Part of a small language model's weights.
Training: a variant of SOAP for these matrices, 120M tokens, 3660 steps.
Each number is 128 + 32 x the weight over its row's rms, rounded and kept within 0 to 255. Layers, rows and columns count from 0. Numbers have three digits each. The size before them is the row's rms in percent of the matrix's.

# down: layer 4 MLP down (transposed), 640x160, rms 0.164, rows 406-487, columns 80-159
# up: layer 4 MLP up, 640x160, rms 0.155, rows 407-487, columns 80-159
down406 107:121169164137200194148132148209084095162121178136162109175165163053097064102072158079086114157120089097137161120137130148100157139177189162153153128069128112113067120117119115168142117124145146200138158108166117123112143089150181047187140108
up407 120:191107106126122141111085078185107129140091053141136164149075169100074129143175126096101145128102102101175107103162128136088127116181190166168091127102116152120190161181152107096110126099127184105114077165161163084123154126084180122132175103
down407 109:132086130133167055139121119176129086152087184141149144120129169069121079123098093190130184112109116105133103147084081151123121148096097173076159135128140097168080091115120129097087115074123105120139121097063158151111179070115132113095143123
up408 110:132111169190148119170087159174121166125147090127124150104168076156090121133066179113116106084222130121140105088107117100125103155120138165146131106170116115154156124151131180175091127144122086121092143082093087152173117144128165107147146149
down408 106:142108146094129098165068111179145166091139116155128159128146098067053122168133061103082178114139124169141173133180085109136119185115113189204131097169103096057165101132139144169152114086109146184153144112135099130137106153188119170107096141
up409 133:145040123166149108099141158159119164142141161139147162156095130103125116200119129092110120133092120130117077161129157155119193100141094111116040136130123118122123160154109118156105111128098150081108138176176145151121157167124108102144121155
down409 135:113078084142097119153117131146132086079125178060105077121135120099125097114126117157111198106124146109111157186117162072111149098112163057149113123117101119136127145114062139133102156091082119183125155163094139170131123114113138117152098119
up410 116:070062131133100134115134084088166153158132110047101131153188130085096103106088160183123133109131166088124170144094117080088155160080133146122125113118126169130160131048095113090141114117177087084136079097078132177148121110139167126127071207
down410 123:199105166143107076101163095150093151136131104117109139095193171112162154122089143136097079173141111150173198204158145088066139122087124096161155118154123102119126148154165118212150130117159159070095159144113152138060124108101153110149151159
up411 101:142110158124182140117167070115125165118150087133085091181112141150197125143102168157133109105153154150141091096170133158104132163109122145122145171139080145128076058132158146130051115136164094097125087133072117111094128092103150158093143106
down411 106:145080146128095113050123114066059131128103121112069106132110147133156161105141119165149146128116130077087118207165130110187048072144178166091094175145069110100090070159137123103151167169231115150131124120136112140117137132094125102133092082
up412 107:151082139158134108054101184127131089147178126106114137170136147113091133200151109133165114101076146151182111087133143109154130112208123162113172114108168136108132176177092125155135054122158140121116136121076156147091137104109128122126155097
down412 101:100118127136145155120151095131080126171132054095126121113130164108121157156170106152115140121168104194065116117084105134181117133134076100154151145155144217157182203106125179131089152145180097118112117163101182159136186132158177116123138168
up413 102:109133134143123192160107170170131122126125110151108100150060120114158137081096094161118115136078105132099107137128115098137126121160143102138130080059089082196125108131126120143179115143156131117096073112138047118124108136094144152144124118
down413 098:176102135156098118149077086157166080133128132160166099135144109132128136128102110140185148162141155121076146160150128122159115145056121072192130131155120053124117150159188113128112051138083124106112054120096076121058087046139137102123125195
up414 126:158154151157082131139122103126074192134099138136093134150114122161105126165171186141072104156106154084078129164166170115041130165149114131075115158112133138179158167117101124145136081135102111090175113155138142152123167126076097178140148150
down414 120:167106160131114097147125160094140172091142098111115089105108181155109168101153110055120106130102094142131097148135160162146174118104137131140118160106055157136105148151122142102109107159097091080172108121125179110110133117126202151100134178
up415 028:102131153158166069062058126145103199153180069116118158132128111118135137063122123182115141128080161127087106149096083130108173149150063107069115127162117138157130179086100133194152152112132134129149111096130118129171084179131094124182100140
down415 031:138180094145154139101117145135158130165161141070086130118139083139139116064084115112110128152145142118201130116167135147125105039173202147148128115092131106127141107111178085192085152174109146137114098157140106129187165135172135153089139118
up416 023:118097107186102131133159084078134127183114129142143114074068167124123090076095123136164127157063175103151125113092137135145119085112131148134109124123151054134159124132097211157144147154153135044111095116089124188129107157109111124145145194
down416 021:121107120159175145160082113153106128157107196075159133117165121187087076101191159129107103093127105099176149100128128133143140164154161156085122163098148123109094076077172135096099160056094117136173132142123156107157113148144095067147098099
up417 093:150095118145127135153105117129156110166139136114132116134063159143095160177136132137245153141097111130148101098192122077175129124201115181053120181043108166097128159115107162116096124120144174137147135123107123144140102088132083116144157079
down417 101:063112132140124105103130111114187130122188160141112110119106159123172148136162040123146173098100139086077144128148166098153118162165115157143098148114143135114134066137092104161124118126128123097106138117119142124139170148143122074076128157
up418 035:114075136156105143138143083135158090110119137073125111174131164107079132131134147133147157123091102098150127128161150145086072128156165177133078146162198111142146160070161145098164184127112125048132094141148149181133123099031068119139135173
down418 033:126122095138136084097150140143153140127119134097110091134128144064145113100184083120144173127143154125119131146065093154110134202099131118168142163154094143151116114050111087196113142101134121108139180127073158117119104118102195119106122112
up419 128:122147151112175150171109137140180149078156142104178148065096081102096116091134169113106119091084116137129118092118127165102146064114174147134112129180101118152193178091149102119104120145120216063129151149136183107114184155160090125123079090
down419 118:141111185133180118151149140106115113115181161104118128083126088133155133151123190147117122129128143117160119127109118210113109080095162124041133056064155079104145161110124085149144110091108186080105147118114212091104151146111076130107113092
up420 083:146074143111139156157149144176050125116139131154132094130156071100123133139073107165105165136114154102154160144097130144151139148134112125126143112194222123119119103104163112131123151195169017117153063110160140154122093141151085159123125123
down420 080:153152161131131209138075187137147135137083108118161113122139191112153146126164146080112171147114129109132111144094203107115150131126132096101075109147147104098127164136063128163115153147185174132137093197135154059136133119113127142105121134
up421 112:060167128162097126141095150172142186101162105105096110122033137125126059138165162124113130121121124110160126107104093077136079168065045081122100162096143115165144151109100140136076110115091160145084051116134171176096147144133160178160165103
down421 107:132134123120078124114092129094105159182111167091131161134125173093097120163162110138071092130134140203151168115167112144169130119115149137148128180180111048173132132121070133118172122098185163100096176109139095144065130114105185158126141141
up422 104:093126122095094181147120153203146164112123067110138144119115205134115078144134151172130136145121140100134117171095108135097122116125117109091149144055159157140132074155132181100120122129128076145161092102141069193161141161148112119127096113
down422 095:091137139108159123164131170108113165142148150129164140111167113087148133140186139131124123178122148133150168137135103081091147097132131093076101169132123138138132149091218103154107097131072095130113171081186166102090153135125096123107053169
up423 106:147166138117114188166127082119128113104147166088104156127133123116156122156113146193074149084140174109103198134123169168082159134188106167129059069158080103118084062202141163150112093139124077116119149117165114107140047170162143146119160095
down423 097:101149162143150136103144089111162165078104125155127094092165116086124140136084106114122063060152104126156118189112151100099179165222123134133143119155133152145123151131149171080135092153121123127086146125179107135131225136190130094031157136
up424 031:164132138170104130058098094147119185067105107170085092127038168105114126147129123136157121177110143111098096104078111166132132132143127111108192136142130088184187185119113128117100106171183125105095102109136065147153173114140101212149083146
down424 027:111162131099147121145118179087103117139159141126145182149076165143153128119129135110102115177069119138097158160106125121135131139130090149152124090200178100101158169143085089172122107130119104171107176084151134130138099190151120119132155119
up425 102:113122142122133122126150191131114159107127170142128163100118135086101184105169115098197113140118127126103120129088134113171140074132201133122102125150083107162112187063128136098168141119097144118123180114144137130107122067085158131113128111
down425 108:169134132067173154200135126143126160067161113137118071126139168145140107122171132145118144141185094162092149102099146167121137118116123120156161138125116136073104136112091100131090058189085115149172136122163167103126152091136096231068137179
up426 112:130144166150093085072174141100125102134147055132141148126123120139130083119169131108129138082126156172112150135120159086138132166143157103101103093140119099110111180108149142107050130107154084089048136142140141151128204119098148111092147146
down426 107:184139103114133122123119137083048118122138092129172158082117138174097106099164097069125169134147175087093094104170129101150205098069097128076098120114112093084081142150106161163089140100113134094099164148145135124087050136131102153114138127
up427 063:135113137131125147109131119204142152113100096169106133114139159138073121130106159087146206154068173079107118107066145137124192191099135135128133159137168147123175115151126094140115156096173092104092045148132122126130116161069091148097135166
down427 074:183111158119061100149145177160161133178140156108161125138165174064186097051158116170121155105140103123134057150067126152169158149144164112170146108125131118114197108119107150079179153103108143128103150075134127172151161135097182136101171074
up428 102:106103134090121147129112178130081190121117087155152163132105111120085161131151138116121075100108102090143111068102186156156134108126099073153086161113163147128115144115107147129115104063119093130126138139170095115101092144111078070128150139
down428 110:193114107111144158132099147102122079161089193143169146086072085099129151086146138146122121121171116136125159170131218120150100089097146135091151149124144124114233107147128129121166110086121118137152162137138158129110148071130142157099135136
up429 037:085124137142133146136141074133108133106104112128123156152094153098100131177048157140130075159105136140146068139142189128087104121118116057084150148144116116164080148109161149100170146141089157013155130169113116120189100113096081119080139128
down429 045:096090077126148145141111160056118138177098146147075145098159110172084119189123116173144058151156122074146123183160172121133128111086108112107115082112143154090120155115125145114158145120104114083117156153144083119059085155165187166137107125
up430 114:144164171153141150140109137150120075148151120136114112180111133148089141162087145065077068202153076128157105141133175112096127150183166109136157148095143166151156096147092109173170074129084142146168172136116135161115104146070164052087137113
down430 109:133126137102142132122134115085223111133100151055072147186141144127160169110138079180134048114155169141114156197133103141065119122182107106194116129134051112083153181158147141170162131145149118152110172128151117128105131122120090157112107131
up431 101:143209115159085112191186151137142138172143121129075071088027118099155075147135106133094086142110116135135123144114160138100154125114151073082130082135168103199141141116129133083111145056135123137138092154144097097139123129085144037122090155
down431 095:122101070120130126101118190144119114147130104110145164113103135016112170113123087120111131144091094068114142139106128101126043127169112106111144120159087144118090143166186105152113140154103121139121128160041124126157146103110122113103104144
up432 107:145122129175094114152145148122143145115144096239085143088136109168088143159130117177127106108092134130158096158051114135122110114170105129130119163080115111138173100080140143082141140133128113088080115121101091180109129154166089095091181119
down432 107:122184095052051112127126153161172165026091140039115103103168128141132181130110117122122106085093108133090128134089166139139061128144170148091128106127059157113116097063099082149127134158139115131087113097123154146150143090125117095098123114
up433 110:123129182100113105128100056130100109137172129145130096183089170148129140077138116143084106158110163063150127172075123099090097140183135099085129111193174115116137175122137157141110132097164097119092140126134171081132138141085171169171127147
down433 104:138140113144135138158083142160173086082106181136152101159152149101105076086158100174123112151159079125148128133148151153165140089149160138114105129098116106123152152158163111141164141083191050076087165119134075109110156058147169196078137149
up434 113:147165117130104132115080148110133138102144119207053112169108103119069107140100120176101059124135129143159085116123143126159141096152161151143140142144127059111103116170093078184113159103138144099074112171122103136163176104105135115123203095
down434 099:151125145110176124152126114107139099153129119104095105139138173000116180086098121139100107115157083093178140146081154124089137193134177148092133141180095080149188155107136121137131094114149155107139116154066127156161153133113090192167124086
up435 104:132116142189094154111156125176161136133130101168147140130155102122075079148145164144161140103084152135145132095087157148102110083138115159169066102164129106179111143172099148153211125166068138120133122146098174165142151093120125131119227134
down435 108:096147063144105150145097083129117136142140161096116134194130171161099084132127058161180107100140118160152208130215091111140124147115123134119175164106143158141123125130093118147188165145138131165169141135138121135159113120164106142114120154
up436 095:140179185071118115117125165113149164108135170111149069115138129157102115095122187164158122162122199149107100090100090069130110103159107122144080101136122132190098101107142073102137126129146156097168091151123199161110077154112094106069146145
down436 101:091129188029138110105174201093154151101135162143136163136136092028119095132165142168121153172129112094136165194111114098104107112121070099188134148128130145114103104147131120116157087102166133090130132119061174090071174186086121139092079164
up437 106:170155129164128144079112136127118079118138111085152111135130106111084144099090130112147105191126183153092179124176183150114151145154146182139147143144183109149155143080114178134127166153168150104081157115103164094158121114152082129136145081
down437 103:153138116161166200159116184150082108085111165130114117122067158091202105119141112154100085146167127101160158164057126122103150107167146070126191160133136146102123118137166117149115092176132129077143107172123187108127125121089194138142150157
up438 077:105120157136179161075058126133122171101150067160128134118129093102162117127122163107126151082125129131111118050064112145126049118158106187083150107122178111123148148065114110118117076120126077089135088105129096132115100134129100151158104163
down438 086:116144141097195108165133139105101047140092147170145069136077149100144123104165127167104108129109073196105141087165155138153124152139153095166107114088112119110107092122084133115089160140084184128153138148115173141120124171153154101160180126
up439 123:129095170117148169118151166102151129108182152124090128065171132172104155152111141098132169164104133204145105140107124122061148151206123114097186120111154090079147161156162136126169134105114106116149124101121061162145119189132105087089101096
down439 116:094164084109170171186169184095169108164101099128155069142090161136145120117181101140149178187136145149079075161128067137145077141189101116105119120136116144128173131171129121132153072090148062163134148134106136139166154154101143126098154168
up440 106:103132107097143130149041157111139122106151082145137107131172110110170174172064148146146127147099145122151118088106091091150130154120061099116125148107070121140106084153118163170148155088128137165072057159213185151058102121111154115178148094
down440 107:159084104119146067127112116116149138136120150107138160098156136105210119113105140138122129115129103092115123082159163113076160160099086033142161096164142053111177111119142163129135116066131149109172091070133156139134122086101105144184117108
up441 108:195061223102136126110087075136135142151075100137125116165133054100106129083185111060075137128136139166156165089160100170111144149092161176139130120158125078225139138132085114089124089154119153107121122163089168126164109123077130159123186117
down441 106:127083144092124151123098079093111144125126074058098077140159159141088115147137122095083099169095182109175139168137175118143114114122174162106079158160082119093164033078114092176091093085150108079151113101155122169130127132141169150157121130
up442 120:123124179114152130115135085179151090098153118109123094104089126091140169134121104123124075116069171155130202176114152151172154153177110121154186157136147101136092096115195140129134134157128139117154085177150085073145083132096192105176158125
down442 111:179052102135128204110110111139206137079094146085131114116124132126131152141165122137127137138060095149100150123159141138182156134131127104125119098141172114145136142150183147079130148144131110094158184122177116118086158165152173186135100138
up443 100:117142169121089076116117079119140121155175183150121141152081077152189045152076167078165088175108099143118116177106173154100127083150093153083115105148046099119130125114169106132058189114094154085158109158095131145112122129120107146165114137
down443 102:171154128087129151083166089178158164102120107073143103142155089093089071122187085136108130090107117127096170086121128184138158132111143110152107181138143123163137111172184141154105119112142110080115162160137125113108100068126184126095134129
up444 093:144132168162139187148091186184094128107075093137181182077105152156129104142133144150104093088094093124156091138111160142122151151151118130107085090105139146116169134135152127156138120117139220078127146110147111154082188099133100154092150090
down444 084:104135099127114097130148117103186132067167112114107074175142131020115139097164148151164111104177167072166147087141089138183150148107145129118112136143007123118168135113129177092148145105042163185137141055146175153134142100151134117121085129
up445 115:061177125142136153134142110106108135141181204096146158172153129121045111177154118105070101170119162119112080108167136135143104144171182166084154097123113141159099093148161038118124095086095150134138141065110123148131172168078135149134139094
down445 107:099104128100121145204180136129097123133149169069165071218088164058175164144132119096074077149079110130175141157082161098125135161168127098116088131148133132121106170138143115125167168108135130103063189151079132106065121165149058150118118110
up446 080:178136115102153137115093153181102141117080113159126090144110117111134118117120129127146088134084080094178131118091134129084118192080113092109120075135090157141120117156112159174112156101184173087129091156178096125113154113181085115105148080
down446 064:181170172121137120117097091162144039100147121112131088114148110097151091133107149123164100085104156171152140150141137101085144138123128172091120091129159081152111111093152028110166166053140134161124111142089154142149135134156189195106089203
up447 106:183129137179089117166111120121130157137072070136135160057143110093088117143095115054150111074148118143140103076158085071154105181105121102131133099145082128179104088123165076144138146089095106128055110157182165132199124158118133091107082157
down447 106:135113123070117112151152154119132152127121160165185143129103118037143137127175104070124145105165133155145171176154074116087133120114113136143115116191071215082121091120123104203087139090141140117125178158142184124161149131170116140033104127
up448 084:126142147204145095140096142128134120138170091078115111083086126167157080086146066093136151126167119129179100111059132110135088156117153134137095099088090139096180113139137064129166104114121136114234120110069095162150120177103155116138129163
down448 086:081124177107143090122119091147158092183086175114076138157138092137114109184183145084130137146120175140181109131101095148101123151127171072184147139124112093083062108103097137137083097132042098080105088166132096130086106168154128131154159122
up449 105:155130144171160117055100149145173104090122105142107183120112141104129153132064063163119122135078132143142142139098144142159106150126105120097104155115166081121110180154143143162118083124142078086131154076116103141106076136138133125123142064
down449 101:165144159177151103126182140067162153091136101078099138101097111106132161157102124125129157120150108116131133143151135149204150191170146088127110103128120080084138165219063138154113119136119108191151095158146109148130159072069101109185124186
up450 107:133122143165255162142070139142142155106151114057102145140144166125187170158162139096164159208110128064162097119128092064153091131112068112134090132090136133122115142090148172157109129099156153126151084120168122173100144120113111112101160089
down450 100:137158131174144152099118124143165123128160087162170186139107115117106087155168136106127135102165131154085130110127132122080124119131106124150088067111144107088152168037155118143181197047055112149149157101123083129112141122137125124092063142
up451 121:187156146132127129085136184137087074133126091085121142143093112120138112191143110185156061165147116138176121107109136169169113142128184196136142121064125126187129122115089124144066071142168108155139114117079091160083145118131116076073111155
down451 118:170128114109111100049079163162118115132107174089054075118106144197133114114126134152128140108155082107110156139141116117151123109165108153064098190178106163148096172131142149108186118133150182138093101116124097108144167204112155125101113107
up452 115:138181119135093199154139052110161185148102163049118089103081112110112183132118155158136100143109125095102099116113115104093179195107145107101092168168116135179098138129097155125094114119150065078092149177138141095117186118119113139097134074
down452 107:108177144076110158148144112076129103181124165193098090112133109046136129143163124175111167178114154129108133155122152098165120152099104084096150112179139134116149105110179102144145097121110136175138102151155164176057110159092131064139105115
up453 112:196156127155178152133121107172109141103137168202110126148161086108052110169163119155156103140075184136135095070153130140146128159177188125098112173142118133157123142136115131090084161112141104131129124151166152161102129154103053137134128154
down453 113:132153136139174134118107159099131094087124185131121146115130175126112172183121099152142134091165131073157066157121077150137148212107185104141179099125072199136129139138134154112139164079141104124179093101111112132154153165172141172093149068
up454 091:121110117153140171176191133168081152081110169130123096096134205125132094147162141209119140082121143165175167139113073135132140113106107120140144182122130113146128161090172170157126141186137155113149076133144113121150092149103153145126147111
down454 096:108128125180139167155141181111132068140162104113159171127177139000142149177148097149125140136178155133159146164126075125193176082046168115145109113144123174116078123105149180122100117100140157113120115121161113159128144150077182156137111105
up455 117:113100174163098119127156130161142162102112097102106174137158148102164112063102158168090150104081177138172118084191103126176110185160088115161135170122128101123132117115135162135168175140131124138081125087164122133145144118084188114215117159
down455 108:120142136098139123121091108138115161069121159110122125120109150001085128101126151160137112150150162130149130159162110139124138125118055139123094125108145114136141125150123190124131131126184202222101106176116120110112119105079148079111086214
up456 103:133147123104187137080128097089131125172094126123160166096084131128097129134087098116132077082141135137152173098151149144170101153180075187131137149106155090122147160169163166143135097134113177067144151138092158180138167174106077101128118150
down456 104:150165129039156157113121137107106130106082141113126108163171066077102104159114170133156065136123139123227156147120151105131182109112122097198147188061108120076106109063130109082118128106132155069131128137120131153106058126167144153108146156
up457 069:122156139160134159067136105143120136145122093158164067111092162133121117083101164104133141092138164157152158150067141127140139155168147083106053150208107179120104126168102073124153142127153144057084161138122081061141102093114167098184208143
down457 064:077134115076158102145176147117140121101126085128124162127219159133077082152140125160171100081158086092145145128110116152121097139145181069124136205163048128092157077124117151101050157090160114099066134084092188115118175141155157150130172122
up458 100:142112059133098132127106110078071158114138046097128122131100128175092115118118069141131136147062123091116108129151106154110176178134071108146131122121131116126189136145198149139101066105117136075155100188115109124157131144148149129120106103
down458 107:060102116174221129111139144071076127112122104119043101178087135104098157107069095129140130114096099103170110135171165089174106163086069104135163116102146085155155119164134093100090118123146111168136104150087139106147083097126102188125133074
up459 112:244172171190155139113140186131119114120113076105126102097096174117169104138155146162069106099050094097109067107135158123144152158138137068147156093093095106113142112116106138103146141095164108120166075155141098124148116177174150164103129123
down459 103:114144122190089172067144136182104116102163130126124097086120079169148127175151097133161123069089076152077065178138169151128144166165122131154144157156139093140125176126112209134170117175119107119110129081112110109096100160121171119121097122
up460 100:123135180121167060115092137134171117126160070141170112076108142151140144126107139132126123108154108148122189115142160137102117187082097146084170101169126189153123115080148106107163102086128086120111104118178145179092116118135138144163090117
down460 092:187172104158123154182177149139083146138128140160098110142107113073119075170186147104184161122145153107102158133163141126127092102156127163145107195135112100179124223113124146159140153196100139135064119116114100126108110109155099167143132106
up461 096:197104144136145144118190088137174204171098102087152095103130105092104107153098114132098106147144109119116076137178106094123141118105065122173139133141099143152151084118146106149098128077165173103141133156141133123146118057121156105100099120
down461 094:106138136148124141122114127120150133065094178129104164098114104000105158116145144139125130142151157067132133178164138141172132154147129169089128113122109054119159094126150135092175068110114119209121107086156066112116138148111071145143125110
up462 111:087087144152170105155074148155128106100109166153179086196139172168087146130156108152129088204148127118105175108094118182153077094117110109142176126105152218167143093138135138160166144111111125107078175126118116077077125111057124109130154089
down462 110:166150153088120144123141171095079145117073154162131126180158142112126146106154156109183095129152141118128148141113069070107151093093179085153148071080151116189155085103095128191141132097120090177111161157130182115052099077106135121087084114
up463 102:098074130123123098065146105112142148154215178140135092169118097141146124144125157168094169186153198131050081072108133131135100095082095154089095100107092073115187147125182131119114150133127144123136098144136129144102159082128162152161124153
down463 104:174169183108118179108115133138123114144172241090140139156176116092094124147135191112147119165152118089102152129130151100159113186133087106147139053159086099088116127122076123157143165093099120086129155079152169144097127075119108118090143117
up464 114:127123138066163131115145119186075159093146101140115152117149142125129164147079114133126124134165108131102147179112124107106168208161108058096061135071199110118162161152150099186155146158105143078150097142128106093143122112147163129150132105
down464 111:143068112179178082130099113097148170092102114108046130097176163176148131141152117106070176157173186136108163119120140148124177099155194123122136116197077186088172095100130133073169109105138187199123104149088087159148137129154148153161096126
up465 098:132138078144109208171079138134161088095103039075113069123095120078092145127132067070089108148098137151141088120127154081156165163122128137117145052150152107164121159145131146163092098158128134066153182099110082105140123131098076111083141168
down465 081:130130125124165112089106127111116187178211140106125129159184086104105138112072128128139095168158161121182161134146173106145174083127141162148099160109084153169170157059094092207119168112091130110126098158174144191202162114115132125144122127
up466 121:132165166096129147162119109181105117132148141152160151176132113133144127098154113100099119143177177101180120146181128060168132166166151124115091124178115106153118115111096100167125130148116160111158092117107112118132147123103125181087139157
down466 107:155143105191186159174153142131139130116186146142101144153154109147128173170121059054180105130127135119192157102085098109130111118107185075065140118120084154182111076125099171097110181114101184162153149129102137139124108075106171118162123107
up467 125:101141154132135188101206078105146132106040110146085146142176133159151130083157132134090131111100192144111163098141149105147160099137110141137149104100085133161128127116141120145167101148104104170053151180128102201139119102124123148149132128
down467 119:151132107112133166039149130118140176115121135089130199115138120204121128132114114096090147120157123123172112093145093075159129164110168138167110152096115149168158159127092064135145096126150176099098198119126144142135078114084143134086103098
up468 111:097105162155157116131081123147115117084055112145157146069046171126149078162109118093123064180108128137169102109171113145103132102110120110142091156152143134106085161111164135115160152144135072117122121156145111179150115182137108114154121077
down468 108:125134116136091135154153105129160178097077133147100150103128159113094113178061101130125142135116117185088107167155137134179156082149139142165133159088160117129151172162135169087143097179125125143163162139118043098129131204103161109157119109
up469 107:112085083084157196141113124116110187128116125089102121174133141131123138218113153153091107115104172134124184129137169140085145141175127138138173157120167100168123121089090167160142081082183120145115077130119119180135119162152115137138128150
down469 103:105134088142114143091106136155136127086147146127125123177129146132165102129190072118113135070115143140118093209152144154145172067117125108165072127157148095108059132131178137125083126110188146150152162086114134161103121113177149172134117122
up470 053:100106068133131111114078123135130121104121078188128149121079126161152081153144149141121123123142132051120065136114078120170139169154111158129101147102146098144198178109128139213093092115149144078124101159076141141148110180096071131110140162
down470 059:106061111061160122112138141115086124148119126127112141102148144117157177146162146098091158158133129094148098154135116157122125119164159133108098101088064109171123089157095096123098131126092163183087116166135170135145114079087138240119093095
up471 113:121146121137116182123109086073093115189140178173138127156096087121174084128149127066117156165145189144111066098123129138081095153122092128145173095095077140155123135098128117105164154151159127072141129093169126139125143164136083112128094143
down471 106:166172092196122132161122147165072171169118071135140081127168138108098105100109145116200101087154169097127130072150134147116112117148149142090087130149095086104095149077131170156134115072135079096195131142183114154113136165120175132081083107
up472 105:122125168138133111066146093097170131082053092079133093113122117145124129119122093111128108118151104161152100111118123143159067136138150200081118111073150156119176149116167123165150108173181111135115163124134081131104083094099118187156160187
down472 105:133141134114155147141136087106129151103079101125100138205170113135126131117092091105168105146115138127161128206135219153124141080080139142116127162163106122102142117107191136091129068102219136140133159115178147118137078137149127139178128160
up473 099:123119116115109081096114143112112120114136142065114102108163134117144138112136140151091136181162145173131110065142114114185162155106146129074167154148132065170133125125116126147091165138091148136067036065124161130164126174114166101149174185
down473 090:117124125081184145106062135184133154093141127128157140079107191108122103129144162122116174151144158062110135176168167135114118146123078158171166106140102104106090130153045102097100161116100106187116221117125130135089124129165104155145088078
up474 114:138136146149164180158101085174083121076157111089080132129153107142091123149122115178203098143113101052123139145150189154144123156124109135118201136112137083116134157130139185150147126121141083140167134134087101118141171124179112129168069152
down474 105:124101110144098119142181155108127142161124111095048129156108096086056105066147118099128157066102128102140148080178120105144122125132119132152145158169136146093125126134153171117142181096132152103148142140027150125128175073091118091151116101
up475 048:141144090126092055135178108097158162146162085155101098117042135074172139129169095136125086142164124087142085154128151135102094172158131081147159132122141074119092091088133135123143194153145155094185126135142099159177123153070049176114191112
down475 049:179091087142171165165113078054097096158112123127060096143136045144146137127165161097135080118090158098141109144115097122147130111154092127110117132158046147126142126078109076129157122095164130119100139162177161115130089159104174115166140189
up476 121:161100121172123202134060151100142130133104111093117158213130172114130112174083185110086110148084172137165070100133105114119172103174084137160119137163094120137081119152138170185168141123104099121069068095135125178064149053149185113146173134
down476 121:084197148190082172137127182102146128114117149166110108060120095179150105146090072141104079138156126156125146088168150152132126113172119178128128134153074134154056082081143124131118135101096130084113152102078121123075120157119125107091172077
up477 114:129107161168069102135082093108142150131108138108182167097103070156090117142100168085163118173130125195162110163120144119095159088129071106107163107151160164112101137100154122091090112148137120055145100119136147139163152138136138151140119067
down477 113:137129155072147114099122142118174196160170139152102084134161152087129175178135109129119129113111129145139083177126156109162114141118177161148172157112104163069122143120154176124089135134099120134128137156154050094121117140105153083136115150
up478 110:107088119130121152099181072154105148126099070137119135115155154096050056194095120155164166160088119134137160116142091090075105066175163106181177108141111113110125129077140151045165126138125103129136121132119120115120184142150107131075164126
down478 105:107116170151136121146118126106125078116197139107163143124136119085196115095173098166140201079147165132185152147078109212132161166188100138126110177165131173136129100111079098117052094107093113141169130107157139105096101103127146152079135131
up479 098:107160149157144115073121201145172151127128132131127194137082086119168156099158162122183134141178145144166131108142097091133124161131156133113162131108159180150129147075119109164191162167156093111170140136124120085122196141150114117165045179
down479 098:145163138090142117097113114205129153164123173083103142131138175061148086144106156130128119138148153087146093196127144112135129056121082109110056142112083096115063134111093108124109132171093132115083151188188127133087115132178177129119103223
up480 102:118128139118074109072157119136152194131119165079085139145161103139096095113076151132133123211043107120143188082072130115185165147095131125121128117089131110098117137164133140095112130102169082113186123160087097154162104107133148138091127165
down480 108:100161130133036129128074147170170114133139108103135147153127103135159114140111029120119105030105073176108161133110156130122159175121114094122106116117101110095118152113184129114105120074116169148196072080151154131109136120152170119198133131
up481 082:122140167119156190147109116126108064068104072155146148057173147154132113103117166150117130127124129073132128083110175121095142096103085157118158108081151105161130136124154152121102138130141159135131138109143080155130133097112105157095098073
down481 077:078134118152147105122129112084155179059099142140155090206110137049115158104101076075123162134155154089191131128133096129174104121107166115128088166126114148165097139121090121150114112118139181255126133143121161124160163147140123146177109180
up482 108:146164144135121101059135161102124135139131200135105134130069089099178054065119132122112093120128167123127120077159200136159144139111146132093178165156110083156125177138139087134122187185127064132128134107093137106136164130129080131092121206
down482 106:112133129147132130152118085186156121169113125129204128149154136092178075125075120173127080150123155098172157148126128159156090109136111111156108197147091106101174100033122173154163092087176128151136171114080181110153140120184138109138132112
up483 114:107071145182133188124112111111118099053104095138134134090137124137056133131077089137122106198130120166099117106142165150121197137162053133176087122084118147135100184116114141112147145114141158097157103128156160146118130200146108148134171136
down483 104:090165095079110114137151153094145200114065177075084110150162162122134118128117119094075117073116132109153155146136135117091110131098154138162119078096125117143142112098130142118171106130099142135097233144142139151090135168127119150156081147
up484 068:141127112104175132091112109150131076124138097118126084141116131157094077145160155174118046143132157119128123115158098170124033133105141175089146132151155129144173139091042083114132165178125116095182087103124135139168122055073115159132083099
down484 089:085135124152166122145073161157119175072175131161223106107146148102170090140137096105131173092121090195110125161152142140137095172126161135168128111184105137090089146122119135168115076128096109154107146135078085100113158090179069131094092140
up485 117:189111109097087113162101135136153120109138113093137128114139136131088106117025123164099189146157128125152146114191108116214088098117132147121134073127094074153105114096158125092171112088121222099146115180119122118123099223156105138103157119
down485 116:106191103119123107038181162125108082098116130073135184105109158123134140106111100121135147083114111185091100147122142146049119111147094172170158142202102143091103149129053106120170192179174135178107122132140175157114177143087166150092112106
up486 114:056152087168114095143147138179155134118111168172152112070110098170142077137118142124151151156071134146163181137138101108163092134107151069121109154068105092167096126111133135085137134155146093109093109132135081170137147144147157149112108139
down486 113:122158131077113138148114126095124093103150132136142129105148148188104100149161147125185081150109180128139240121108092141152172158097194058121101141105152150080107170137090141178133077153159136120135157106094119133159141075091147189132151182
up487 101:106110152205135094142116144137099124131141139139138130126104101106107062115140135100127102137101032138172131181143076095061106105191077071099080149084132117095093147104151114144134112112137194100133105115145130114070144150171164114117088094
down487 100:143150113111146139075123186092167098123108148115103149160166114000191202099138092114139089064121145102147142144168145109104117098109130133117140098099138127122143117100130100093112104116082084093157125110177146107095147159125163126143103103